Each number is 128 + 24 x the weight over its row's rms, rounded and kept within 0 to 255. Layers, rows and columns count from 0. The size above them is the row's rms in percent of the matrix's.

# layer 6 MLP down (transposed), 896x224, rms 0.166, rows 788-802, columns 112-223
size [107 102  91 107  94 103  88 106 104  94 106 100 105  90 105]
[[145  96 142 159 148 149 115 161 125 130 112 149 104 155  77  56 117 151 130 155 137 132 137 136  88 138  90 178 114 167 116 132 159 142 139 139 117  79 148 138 116 155 126 142 130 124 100 122 100 123 167 119 121 149  62 108 161  56 162 121 134 139 145 160 112 179 124 110 122 107 143 128 163 116 139 130 104 134  90 145 170  89 124 132 102 104 162 133 168 122 139 119  85  87 116 122 133 137 139 118 136 153 144 120 141 146 151 138 124 142  96 122]
 [117  88  92  77 147 144 156 141 111  89 127 160  74 147  90 109 166 134 124 181 120 141  79 128 112 116 140  87 117 157 104  91 132 138 117 127 133 123 145 138 159 124 158  63  83 109 131 103 141 152 144 128 106 105 139 182 104 126  96  96 129 108  95 147 117 147  97 151 154 143 101 158  93 121 163 118 109 132 168 105 131 150 133 118 160 130 128 122 136 155 151 114 126 142 130  93 129  87 129 115 104 109  97  79 149 119 112 170 142 172 141 116]
 [119 110 122 135 128 119  75 116 134 131 133 117 108 153 122 117 133 101 137 164 155 177 138 174 131 140 130 111  99  86 108 103 155 116 117 134 112 158 118 126 143 139  99 102 135 110 116 150 136 150 109 197 103 141 140 167 165 161 154 140 109 180 104 140 152 104 112 114 150 111 121 175 108 101 143 117  92 124 106 151 152 195  77 145 119 148  97 135  83 147  92 136 158 112  95 137  74 116 149  96 131 135 123 107 158  91 148 142 146 139 143 135]
 [114 154  88 126 153 142 144 103 127 129 144 140 138 121 128 124 155 127  99 117  69 175 151 102 136 128 147 138  90 135 125 105 173 145 109 103 131 134 145 120  92  89 182 106 162 157 129 143 116 120 129  88 123 120 129 158 107 165 103 124 115 116 123 138 134 157 116 146 149 140 105 148 105 151  96 159 136 132 156 124 144 114 120 116 131 127 132 136 119  90 134 171 133 157 105 109 113 117 113 126 152 103 129 151 125 160 111 131 136 107  80 159]
 [139 137 119 156 112 106  72  88 154 129 105 127 103 136 174  91 114 115 104 122  87 107 143 120 129 108 127 136 108 145 134 155  67 161 105 131 123 131 130 128  82 104 102 122 145 159 135 146 155 109 134 110  96 103 172  81 129  88 157 113 132 156 182 130 133 105 128  79 140 116 134 166 132 113 119 126 121 172 126 165 125 116 111 129 109 110  70 114 108 152 147 119 128 119 137 152  67  56 135 144 105  92  99 120 167 142 141 133 136  95  91 137]
 [121 117  99 117 125 122 101 148  97 112  90 144 129 127  83 115  96 156 155 142 141 131  99 143 114 123 136 175 124 134  96  67 113 137 113  80 140 165 162 127 124 132 157  96 143 136  86  81 109 124 105 123 135 167 147 127 143 155 149 136 116 162 121 164 100 118 147 124 123 148 120 100 126 130 139 184 106 161  76 150 136 169 136 139 106 169 138 155 112 126 184 100  97 153 115 121 137 115 133 147  57 151 138 146 128  63 202 159 137 148 114 124]
 [126 118 123 154 130 149 160 131 157 136 137 157  89 138 137 115  86 118 124 103 118 119 117 165 150 118 155 170 119 187 158 166  82 134 150 107 110 127 139 119 146 116 156 141 161 113 128 109 156 156 135 106 172 173 187 157 144 155 129 114  85 145 145  91 141 148 126 125 120 105 127 156  76 103 124 146 116 146 138 143 159 121 110 116 119  89 111 119 169 102 155 179 169 123 150 130 141 112  92 116 136  92 145 136 163 126 127 107 140 137 121  93]
 [159 126 152  78 148 124 113  86 122 125 158 125 178 133 114 109 122 148 149  85 138 147 140  97  99 131 142 162 122  92 107 111 148 150 131 133 179 169 129 163 107 133 138 106 133 151 103 118 114 121 111 165 153 129 131 132 109 140 111 135 118 123 158 104  93 101 106 135 104 127 126 147 142  88 146  76  85 127 113 152 112 136  59 147 110 140  93 136 178 100 113 148 140 137 159 186 128 120 154 152 153 105 119 141 144 140 133 102  79 113 136 151]
 [133 105 117 113 123 143 148 113 145 120 159 140 142  94  94 144 106  54 145 146 148 126 137 132 169 143 154 121 118 123  82 136 128 109 108 119 109 116 122 152 100 106 109 139 107 145 133 126 180  89 155  89 115  99  93 133  98  95 104 109 146 181 132  87 103 104 178 145 131 101  92 104 146 133 136 145 169 146 147 150 111 120  82 123  87 149  97 163 117 110 140 161 129 122 166  97 118 117 124 118 121 100 104 139 132 151 161 121  71 126 121  85]
 [126 128 104 138 130 155 150 155 139 113 146 147 144 168 135 156 108  99 115 195 139 154 123 113 126 123 116  94  91 149 103 148 159 122  84 144 113 120 105 108 101 138 144 138 170 110 146 128 138 137 119 116  39 121 130 120 150 115 149 145 152 120 127  82  96 119 129 122 120 142  77 109 139 109 144  95 111 166 118 107 104 126 112 125 153 151 168 150 118 129 100 107 148 125 169  79 140  81 139 136 130 118 144 134 127 103 156 101  99 149 155 124]
 [117 132 171 124 148 116  78 128 152 108 123 152 119 128 121 138 117 119 103 106 103 137 159 149 104 112 138 110 130 112 112 103 161 130 154 107 140 133 120 133 144 134 171  82 134 131  63 165 156 168 154  82 150 103 178 166 143 139 134 127 187 148 160  73 115 130 103 132 111 147 142 148  87 108 102 150 137 146 129 118 143 129 168 145 166  86 157  82 137 142 145 127 157 145 134 144  79 116 138  97  93  86 129 162 129 138 133 120 109 131 123 140]
 [120 133 105 105 101 147 122  81 112 120 131  99  89 133 162 117 158 105 153 137 161 121 153 132  93 109 144  87 153 132 106 163 143 140 160 119 138 128 144 103 140 142 143 165 157 115  74 145 133 123 115 188 144 187 151 148 114 137 135 107 140 160 162 146 122 123 170 121  99  98 157 128 138 129 152 144 113 168 142 104 132 125 129 137  90 161 143 161 115 108 126 108 162  76 168 158 147 113 158 100 118 176  93 110 130  96 155 155 143 126 147 101]
 [126 138 157 118 132 193  95 127 117 155 126  78 126 144 161 119 133 150 125 126  74 144 126 164 151 112 181 151 138  92 125 129  84 152 124 146 164 108 138  94 114 113 141 167 119 131 183 153 110 107 109 140 138 149 173 111  84 133 135 136 147 139 182 105 150 108 117 132 158 140 136 156  75 131 113 125  94 137 110 148 140  68 107 135 132 136 134 129 116 135 134 128 101 135 141  93 146 116 187 127 135  86 118 121  88  67 146 113 181 126 149 111]
 [127 130 110 157 138 166 176  93 150 129 142 142 157 133 151 135 149 109 129 106  76 147 140 124 110 133 128 145  93 130 140 138 111 111 144 157 114 117 137 133 100  94 106 134 121 142 157 194 119  98 130 106 124  81 142 112 150 131 103 110 146 152 143 126 102 133 104 129 109 141 145 112 117 112 184 109 132 109 154 120 155 171  66 140 130 148 134 142 104 145 184 133 186 137 161 152 107 134 171 125 155 156 132 138 184 141 128 114 134 106 116  87]
 [143  90 115 121 101 128 142 112 120 140 125 157 159 108 111  97  94 119 122 130 109 160 139 103 126 111 138 104 153 139 122 131 114 145 158 162  94 148 127  79 160 148 105 154 145 142 116  73 142 135 111 125 119 136  74 167 176 162 125 168 125 146 136 162 133 145 127 147 157 107 151 142 163 133 107 103 145 115 117 127  95 122 122 111  82 151 132 109 148 157 138 143  99 111 138 124 125 109 141  84 116 101 140 201 100 127 132 116 152  79 139 133]]
# layer 6 MLP up, 896x224, rms 0.164, rows 789-802, columns 112-223
size [ 99  98 111 100 105  93  98  98  97  99  99 101 102  97]
[[ 96 151  91  71 113 122 118 111 111 101  90  85 107 113 136 101 112 130 142 139 134  83 132 125 112 109 125 110 149 198 132 125  90 108 152 146 106 152 121  89  92 178 101 116 121 137 141 118 149 121 149 114 121 134 136 128  95 166 146 132 129 147 116 118 112 130 155 175 144 145  93 137 113 154 106 126 156 145 144 130 165 133 160 131  83 133 117 150 121 124 143 125 162 123  75 173 131 152 143 131 118 115 111 161 161 127 131 151 123 148  93 118]
 [142 144 122  99 107 126 123 107 116 140 152 136 129  64 134 121 113  90 140 127 116 105 141  78 155 141  87  98 129 107  91 133  90 139  66 143 114 158 119  98 118 133 186 123 140 121 142 132 126 104 117 148 204 115 111 123 193 102  98 155 152 152 128 149 113 137 153 112 105 116 148 126  93 125  86 130 112 135  66 154 143 103 150 133 163 115 117 116 150 135 148 140 110 139 129 119 152 129 124 136 121 142 109 114 113 119 126 122 115 152 142 108]
 [146  84 115 104 116 125 149 124 110 104 156 160 142 110 111  91 164 149 146 112 191 116  98 114 126 104 112 125 151 135 133 132 101 147 109 113 138 126 137 102 103 132  80  95 110 162 133 124 167 185 120 152 181 134 114 162 205 158 130 146 131 126 128 119 115 101 147 117 120 156 135 149 129 103 131 110 137 123 173 149 134 118 120 160 139 141 134 105 135 128 164 112 133 113 117 119 147 119 103 121 135 122 117 135 135 104 121 153 155 115 110 108]
 [133 159 109 124 124 132 118 101 143 136 106 138 129 179 148  92 133 105 128 134 107 128 123 115 124 107 145 135 113 140 126  99 107 121 123 147 126 100 155 144 146 113 144 168 152 128 104 119 133  91 101 162 122 153 147 157 158 144 140 124  74 119 160 130 127 121 106  69 149  91 131 105 125 138 103  99 147  96 169 119 117 144 101 142 111 134 178 127 124 100  93 141 169 100 150 125 147 120 136 159 123 115 175 124 159 121 126 112 149 173 137 203]
 [132 140 126 139 126 155 176 130 136 101 130 137 149 126 128 108 111 145  95 137 158 152 115  94 174 151 148 152  92 164 115 145 135 154 139 142 127 126 152 134 151  84 132 115  99 114 128 113  91 116 173  99 110 129 159 142 120  75 135 133 115 147 114 154  71 157 143 176 102 158 165 165 131  89 143 101 131 112 135 135 133 113 165 126 120 181 123 123 118 160 115 134 136 156 110 140 158 131 137  82 125 108 130 104  96 151 123 111 116 113 126 120]
 [100 134 116 120 101 118 118 147 139 112  87 139 110 122 141 153 148 130 118 138  95 135 125 140 145 129 107 123 162 142  53 116 145 128 146 171 128 115  83 158 112 198 111 177 153 131 138 180 104 120 121 146 147 138  87  93  96 126 139 153 110 143  97 137 104 142 160 132 119 172 171 144 168 139 117 137 108 114 131 119 147 182 174  85 100 122  99 175 120 137  91 142 111  96 179 134 161 142 148  63 112 139 129  78 112 117 141 140 173 100 132 111]
 [ 87 153 146 140  92 133  95 139 144 107  70 112 129 166 147  97 151 161 126 110 126 131 121 130 161 129 124 153 100 147 176 111  91  93 129 181 112  48 129 127 130 159 142 147 112 141 125 112 186 148 153 109 101 146 170 130 132 176 131 156 126 147  89 149 119 150 129 133 126 115 146 127  88 156 119 119 155 108 137 117 131 110 109  87 134 124 117 110  97 144  94 155 175 134 129 149 127 118 118 103 135 129 121 142 143  85 135 139 136 161 122 157]
 [144 160 144 141 147 153 127 120 153 125 135 114 125 133 113 123  93 158 111 140 121  89  82 168 126 135 102 134 132 143 133 116 109 138 123 101 156 143 151 113 136 100 108 111 160 147 118 131  90 128 104  92 133 117 144 150 166 154 133 115 145 104  97 160 162  98 124 104 153 134 104 116 110  72 134 124 105 135 148 144 114 119 129 146 140  91 107 117 144 198 115 141 133 107 139 132 111 176 112 111  95 124 141 143 147 117 152 105 175 126 129 112]
 [142 142 134 136 114 104 149  95 130 166 110 122 165 102 171 124 142  91 140 136 141 148 133 129 106 101  94 155 175 119 143 131 119 102 137 129 120 130 139 118 138 114 139 112 119 122  84 141 133 120 135 146 118  99  88 108 131 124 155 116  98 120 148 136 129 124  93 105 116 125 145 116 121 154 105 131 154  85 160 163 139 136 167 109  91  79 160 101  71 128 127 118 168 107 148 118 155 142 134 118 173 208 132 132 125 110 137  92 100 120  77 143]
 [129 143 145 114  85  83  91 175  91 115 140  94 128 173 151 121 141 136 136  97 136 128 145 140 123 113 147 194 142 118 156 133 138 125  93 156 100 144  80 140 122 147 173 117  94 139 147 101 162 145 116 112 126 117 133 154 131 136 109 122 148 118 119 141 157 136 153  55 160 131  98 162 132  93 152 141 149 145 113 107  98 158 104  97 112 148 147 100 139 102 113 175 114 112 133 107 178 144 136 132  93 171 139 135 105 116 123 115 133 147 116 147]
 [ 96 107  98 133 141 132 102 146 110 123  76 143 112 138 131 133 147 111 123 114 139 112 137 109 119 101 135 115 149 138 170  95  93  97 132  89 134 124 136  86 180 137  89 121 114 144  65 125 150 106 155 121  98 119 136  99 126 136  87 111 121 120 125 165 126 137 167 103 159 137  84  73 132 105  84 152 125  85 128 167 116 124 138 116 125 131 105 123 130 101 149  91 152 125 126 128 137 154  91 186 109 131  97 103 129 123 132 135 110  70 116 155]
 [129 107  87 137 114 108 144 117 162 152 130 151 125 139 186 140 120 128 103 110 120 123 118 148 108  95  97 105 107 123 133 161 128 106 106 125  94 102 139 128 143 117 100  88 125 107 119 142  90 150 128 132 111 104 119 101 126 138 171 119 140 139 155  79 106 126  72 134 121 103 102 110 167 128 153 173  94 112 107 117 138 144 141 158 182  93 137 112 123 123 122 126  83  70 143 175 126 144 121 145 163  83 125 121  97 178 100 150 160  76 110 127]
 [127 135 120 126 112 136 123 134 139 116 121 121 157 126 125 144 118 153 141 143 134 122 124 116  81 128 138 109 135 137 167 121 121  70 113 138 130 123 121 148 118  98 119 140 138  42 117 125 134 151 123 142 167 128 161 137  64 142 112 138 107 121  91 171 115 141 144 176 186 144 158  77 182 166  99 120 151 120 121 133  97 135 132 127 116 143  87 137 130 109 104  91 135 112 146 164 128 184 162 165  99 102  86 126  99 126 151 100 126 122 137 160]
 [111 112 145 126 133 127 125 124 124  95 103 176 121 139 132 116 170 117 102 149 106 161  98 142 148 107 169 135  81 119 168 173 108  91 115 132 120 127 127 111 170 156 141 121 137 168  98 145 153 106 162 141 109 130 129  89 111 130 141 111 140 149 151 129 139 160  95 120  73 125 160 121 152 123 139  85 132 115 100 108 130 103 138 158 133 104 118  91 149 124  85 149 144 154 145  94 119 108 113 102 100 120 160 173 178 111 149 132 146 150 171  97]]